Part of a small language model's weights.
Size: 12 layers, MLP 384 tanh GELU, 2.12M parameters.
Architecture: learned positions, biases, tied embeddings.
Each number is 50 + 12 x the weight over its row's rms, rounded and kept within 0 to 99. Layers, rows and columns count from 0. The size before them is the row's rms in percent of the matrix's.

# layer 6 MLP up, 384x96, rms 0.0678, rows 331-347, columns 0-95
101:63 57 51 57 49 71 45 47 60 50 62 56 44 37 28 63 58 54 67 31 50 39 65 48 57 46 47 41 35 56 28 75 43 55 43 43 47 41 47 49 51 57 32 52 58 21 54 45 64 58 48 52 61 60 52 71 42 35 38 48 82 37 40 48 75 55 38 58 54 23 48 37 39 53 63 73 28 57 58 48 62 41 62 62 60 37 33 69 46 51 64 45 56 48 55 36
100:73 46 32 54 43 44 53 36 43 32 38 57 42 56 40 33 47 63 47 36 42 65 55 61 57 69 47 43 40 80 44 40 45 56 46 47 02 47 65 47 51 57 65 49 44 34 52 34 37 65 72 63 48 49 46 64 74 28 47 54 54 50 35 51 61 50 67 48 49 49 42 64 54 34 54 52 29 57 56 45 50 57 46 50 55 54 45 69 52 60 26 65 66 56 53 46
113:70 54 56 71 45 76 57 46 56 62 63 50 43 50 49 44 40 58 66 52 65 47 62 26 63 53 42 49 33 55 58 49 49 42 49 55 36 60 56 39 57 50 33 60 28 38 24 50 30 58 36 31 35 40 36 74 61 62 82 56 39 46 36 58 67 61 62 56 55 32 61 50 69 50 47 29 30 44 45 49 58 55 41 45 56 46 70 53 43 47 47 58 32 50 34 54
110:54 53 66 33 31 41 62 51 54 60 57 54 45 56 54 50 44 39 69 35 51 56 51 56 28 57 34 36 43 43 52 65 40 47 33 50 33 52 53 60 30 44 20 56 55 62 60 68 47 41 61 47 73 36 41 61 52 53 47 58 56 58 38 47 50 55 54 60 54 35 47 34 44 37 52 46 58 69 26 35 25 69 49 86 59 60 70 49 39 51 39 49 49 34 59 72
082:47 52 28 39 59 64 62 37 38 52 56 49 53 58 32 51 54 54 39 40 69 62 55 72 43 51 44 24 45 57 49 55 50 54 54 75 30 50 82 58 50 55 43 58 61 55 45 32 32 62 55 48 49 57 34 60 39 28 49 55 50 41 40 41 69 64 46 45 78 30 55 51 46 39 68 31 27 53 63 53 47 49 50 30 28 58 44 43 48 41 59 60 46 60 64 70
089:62 41 52 52 65 49 42 65 31 54 63 46 66 54 33 65 50 71 46 73 59 45 57 47 53 62 43 73 55 55 56 39 46 53 27 54 60 44 52 38 43 62 48 65 56 30 17 24 35 53 43 34 58 36 35 43 45 50 57 60 50 38 46 31 53 38 54 76 40 43 57 61 60 56 53 46 31 43 51 53 55 52 36 46 44 69 40 74 30 40 43 68 65 57 67 49
096:59 46 50 53 57 42 66 46 56 39 41 44 26 42 40 63 63 60 48 53 58 45 39 63 40 58 30 40 35 40 67 68 41 24 44 48 59 40 51 36 58 52 53 50 43 52 70 58 41 51 53 31 57 63 59 58 31 46 39 56 44 38 53 68 59 60 64 68 38 66 51 29 46 62 64 33 64 33 65 29 56 55 81 40 66 27 44 63 53 41 47 31 44 45 64 56
091:56 48 54 65 52 56 42 53 56 46 38 41 35 61 47 51 41 68 45 62 46 47 34 48 60 43 44 57 74 49 42 39 56 46 79 56 59 34 56 39 52 52 52 57 47 42 59 17 57 52 33 60 41 29 59 47 65 57 36 56 37 56 26 39 43 73 52 31 54 64 28 54 61 44 53 41 64 50 54 46 65 67 52 64 15 53 50 58 39 47 75 36 36 37 68 52
106:58 44 59 51 48 63 57 39 48 53 55 53 61 26 64 65 22 67 44 48 54 28 43 48 55 50 48 53 44 65 57 69 57 34 71 58 46 61 31 48 43 43 54 41 38 51 58 18 63 57 61 47 56 35 40 55 44 61 43 42 50 56 38 37 63 58 48 48 35 55 49 50 33 08 77 46 53 53 52 28 46 71 51 51 45 55 53 67 48 56 48 51 50 40 25 68
103:53 59 39 47 46 47 48 57 36 52 48 60 70 74 24 42 58 50 64 67 41 72 54 51 40 78 43 52 35 32 60 49 48 63 42 43 52 23 40 37 53 34 23 60 50 50 52 47 45 63 72 57 49 34 63 64 53 41 43 52 66 47 54 38 69 56 54 30 50 56 51 66 45 71 50 41 41 40 48 53 47 57 63 47 51 66 52 29 48 80 53 60 52 45 30 34
113:65 37 60 49 30 40 61 46 60 51 52 39 57 45 60 57 57 52 32 56 68 47 48 64 37 45 38 48 59 56 43 41 45 53 67 44 30 46 64 56 57 57 22 44 45 37 59 55 15 58 52 46 67 62 49 76 65 33 49 29 47 42 51 46 39 52 65 53 44 40 49 50 51 49 50 45 68 56 48 37 47 55 63 63 64 29 80 66 36 55 37 53 51 30 76 31
108:45 65 44 48 53 20 61 59 35 47 63 61 54 50 83 66 31 38 62 61 63 43 42 51 64 58 37 26 46 44 54 60 64 52 38 48 38 41 38 50 53 60 54 57 50 58 48 55 30 40 50 53 61 43 44 66 58 60 36 62 53 52 41 46 34 72 42 60 39 59 44 57 34 42 67 52 32 32 70 53 53 77 61 48 41 57 27 66 46 37 48 38 56 30 63 61
111:41 55 65 38 38 41 59 35 44 38 59 20 49 59 43 48 51 64 36 58 58 50 49 65 58 75 49 48 52 43 55 45 41 27 57 36 37 50 57 44 52 62 43 50 49 62 42 48 47 34 39 73 74 30 45 43 58 58 59 56 62 35 38 55 44 56 66 22 64 68 41 66 51 34 63 56 63 57 44 52 50 56 58 50 69 57 36 48 53 58 31 37 15 51 71 59
108:41 28 34 45 33 63 59 41 63 53 57 28 59 51 60 48 35 67 26 24 59 50 68 62 35 31 36 49 48 43 50 60 63 39 55 63 51 47 72 41 47 71 54 55 34 29 70 51 53 48 47 55 49 39 34 40 35 66 40 62 64 40 59 64 50 57 56 35 48 47 45 36 42 56 46 52 53 36 39 46 63 64 62 52 39 59 61 72 60 48 79 40 54 30 48 47
099:54 36 40 62 31 56 53 61 39 35 67 39 51 53 51 48 47 39 42 43 57 50 73 48 45 52 50 49 58 27 52 61 51 47 50 73 50 62 70 43 64 46 73 49 37 55 59 44 42 67 25 25 34 27 19 71 54 66 44 49 66 62 44 59 51 54 50 35 55 60 61 49 41 45 46 31 59 49 28 37 61 49 67 63 51 56 61 47 45 55 45 54 58 29 77 52
103:28 50 43 61 46 26 66 64 38 61 52 44 53 51 60 62 43 36 55 69 34 47 50 38 60 55 44 41 67 55 54 61 64 67 34 58 34 76 57 43 41 26 46 62 60 56 48 43 52 49 68 43 59 33 35 60 29 39 42 71 57 58 26 46 53 54 40 35 41 40 54 61 49 30 65 50 40 36 68 50 58 71 49 55 48 45 75 40 42 50 46 52 52 25 62 53
090:59 41 51 50 65 31 48 53 40 48 50 36 49 43 46 31 52 39 67 52 31 53 61 50 25 61 56 38 43 22 58 56 54 43 46 37 52 32 63 63 46 62 42 65 54 49 56 54 37 49 55 43 30 67 39 67 63 35 56 61 53 67 56 57 62 71 37 52 44 60 49 66 46 35 44 44 53 65 62 35 46 79 35 57 47 43 27 59 66 29 26 57 36 58 34 65
# layer 6 MLP down (transposed), 384x96, rms 0.0679, rows 331-347, columns 0-95
086:39 53 60 49 56 48 45 46 35 47 65 47 37 47 67 46 79 43 62 49 36 64 33 40 51 55 43 30 65 31 52 41 45 47 61 56 38 39 44 53 64 26 44 70 33 44 53 55 48 66 64 43 55 46 70 52 37 53 51 52 54 64 40 51 61 26 52 49 48 33 59 62 47 78 43 49 32 51 59 36 49 68 42 50 39 68 58 45 20 49 76 37 38 62 54 71
099:57 67 43 56 32 54 40 67 59 36 27 57 55 53 59 51 56 53 51 41 43 72 69 39 69 37 52 32 55 36 78 41 40 41 30 42 43 48 69 45 53 59 52 42 54 30 48 36 66 58 56 51 39 39 53 54 58 31 60 50 25 67 72 88 62 44 30 45 36 56 49 40 23 54 42 52 49 59 45 34 47 49 54 53 61 41 53 54 59 49 34 41 54 51 50 52
108:75 64 58 58 51 58 46 27 44 44 50 27 53 47 61 50 50 65 60 52 50 68 46 29 40 67 28 43 20 41 46 54 66 49 51 38 61 44 57 64 43 46 49 56 43 63 25 53 26 57 66 42 61 52 48 38 56 84 61 50 52 41 52 30 69 36 58 71 43 50 54 58 46 59 44 40 48 57 62 47 56 35 58 67 39 32 62 38 32 45 54 38 42 54 63 56
100:64 37 14 45 42 43 48 72 46 58 37 25 52 53 50 57 65 33 31 48 57 36 38 37 40 56 62 72 61 43 57 56 46 42 60 58 59 61 45 38 80 67 53 53 27 57 37 52 59 63 51 38 29 60 51 59 44 45 45 63 52 56 38 70 51 81 46 44 65 68 55 41 48 62 45 48 25 48 43 55 45 64 47 58 48 55 59 58 62 39 50 53 54 41 40 39
103:54 69 56 50 51 55 42 48 47 31 64 48 49 34 44 73 56 35 68 49 45 64 46 50 49 45 70 52 41 41 38 41 52 56 56 52 36 56 24 52 39 53 55 84 50 59 30 58 42 70 54 47 44 76 46 47 23 48 51 48 17 61 49 36 23 46 51 54 58 39 64 27 61 57 40 54 53 57 67 47 60 41 39 29 51 42 55 47 46 64 60 74 58 42 49 48
093:41 64 32 51 48 38 42 28 53 40 46 44 38 48 60 52 64 37 43 39 39 56 44 46 57 60 64 51 56 32 62 43 49 43 72 41 61 62 25 48 69 43 58 52 31 68 54 35 56 65 70 28 46 51 59 59 33 36 31 40 23 48 66 65 49 47 76 48 59 66 67 54 47 49 30 47 63 49 51 53 41 41 49 76 49 44 64 45 55 55 50 37 40 43 73 61
101:51 42 37 27 35 32 36 51 48 63 64 56 58 67 54 62 36 30 67 54 52 55 51 62 64 55 41 41 62 59 42 30 57 42 26 41 65 38 48 54 46 51 49 56 51 34 47 53 34 48 56 72 50 44 34 50 61 62 41 58 63 34 66 38 44 44 23 46 75 39 41 45 62 45 56 45 58 73 55 52 73 36 44 69 53 60 46 41 48 58 48 67 28 65 31 55
097:51 49 54 58 38 62 33 54 36 44 56 74 57 58 55 46 17 58 70 56 37 55 61 56 30 41 49 57 44 56 67 42 40 53 35 48 62 49 66 55 57 48 71 50 32 70 43 60 59 54 49 33 45 55 36 62 54 27 50 57 56 31 62 34 63 54 38 58 52 39 65 64 37 65 38 30 64 43 43 60 61 49 48 25 24 69 62 68 48 37 47 47 46 61 61 45
108:38 42 37 52 55 43 56 41 48 47 44 38 68 76 61 51 67 53 66 59 25 26 52 51 43 38 60 52 48 64 77 43 55 26 56 55 65 47 40 52 45 71 53 57 47 53 32 45 41 63 74 36 56 59 49 58 50 51 47 53 56 35 65 52 66 62 59 72 56 43 68 40 52 50 62 32 56 61 58 62 53 44 51 39 58 30 50 38 36 47 23 36 39 31 58 72
092:27 61 50 47 54 34 61 51 63 58 63 63 38 41 64 46 56 48 38 39 43 56 55 51 76 43 45 64 72 64 59 38 44 39 52 65 45 53 47 49 68 69 51 15 56 56 63 59 51 42 47 59 63 44 37 56 41 44 41 47 38 50 60 31 35 45 37 62 50 41 36 43 56 23 74 48 67 64 47 32 50 69 41 53 69 58 36 60 48 43 32 44 25 50 62 51
129:51 48 50 43 58 53 53 47 34 51 83 61 45 55 30 64 46 54 30 59 68 43 47 52 56 40 45 44 37 53 54 37 66 39 47 54 74 17 43 41 50 61 68 51 41 70 59 50 65 62 42 46 45 42 41 58 39 25 32 68 47 45 45 37 47 60 63 27 54 30 36 44 74 55 54 66 42 36 66 48 47 44 51 22 34 51 50 52 60 56 63 53 42 65 46 45
107:41 64 47 43 56 35 61 54 37 48 48 46 39 40 38 53 71 52 32 42 59 37 49 59 82 25 61 36 39 54 48 37 48 54 57 53 57 59 38 52 55 57 28 57 45 50 43 52 58 36 55 76 57 50 51 49 56 67 72 46 53 31 51 67 26 81 46 45 44 57 34 51 61 24 54 60 65 48 33 37 59 52 41 57 41 50 42 64 56 43 51 68 74 31 54 34
101:44 49 56 48 51 50 36 58 63 43 67 52 56 49 39 77 39 44 57 32 55 48 48 55 46 58 42 43 35 51 37 66 62 59 52 62 40 57 47 56 40 41 72 54 59 45 70 56 46 68 41 52 27 49 71 69 58 61 60 54 46 54 62 54 44 51 42 42 56 29 43 32 32 74 49 60 36 52 51 57 65 39 39 35 51 30 34 70 54 50 59 75 20 47 23 32
101:51 63 43 71 46 65 29 58 54 42 64 34 68 65 39 47 49 40 40 69 41 45 46 51 47 35 58 54 82 68 36 54 64 57 51 48 61 38 62 41 59 60 70 61 70 53 73 64 45 47 48 48 66 28 52 41 70 68 38 47 30 49 36 44 32 40 36 48 39 41 36 56 50 58 58 45 53 48 38 54 32 61 60 52 51 60 23 55 54 47 28 62 46 43 38 41
106:78 32 58 61 51 56 31 41 43 39 55 56 47 61 42 28 75 60 57 49 68 57 42 46 54 41 58 40 45 60 58 62 66 27 57 32 53 70 62 70 35 70 55 57 54 65 51 36 38 36 49 40 59 37 50 53 43 56 49 59 77 42 64 34 43 38 54 42 42 49 56 47 49 53 45 27 75 65 42 46 44 47 72 43 55 23 43 53 53 51 46 35 41 47 51 70
109:72 48 64 67 46 60 29 56 71 43 45 42 58 36 41 48 58 63 32 34 69 43 69 60 67 43 41 55 40 50 52 59 55 46 33 34 66 76 42 36 51 51 51 38 51 57 75 77 60 59 56 35 53 38 50 37 37 55 48 42 49 61 29 57 39 50 39 33 51 58 52 49 51 52 46 69 68 54 43 57 27 56 60 34 44 44 58 39 52 80 39 47 58 38 64 54
094:61 60 42 58 38 64 72 47 55 42 60 42 56 41 68 68 44 31 73 57 36 56 21 43 46 38 58 51 42 51 53 44 35 61 46 79 36 51 36 37 48 38 37 52 34 43 48 54 46 64 54 65 69 64 61 44 30 59 51 52 38 67 38 38 38 51 57 46 56 43 59 48 58 61 57 61 54 55 48 41 50 50 29 74 51 47 65 34 77 54 56 25 43 40 57 27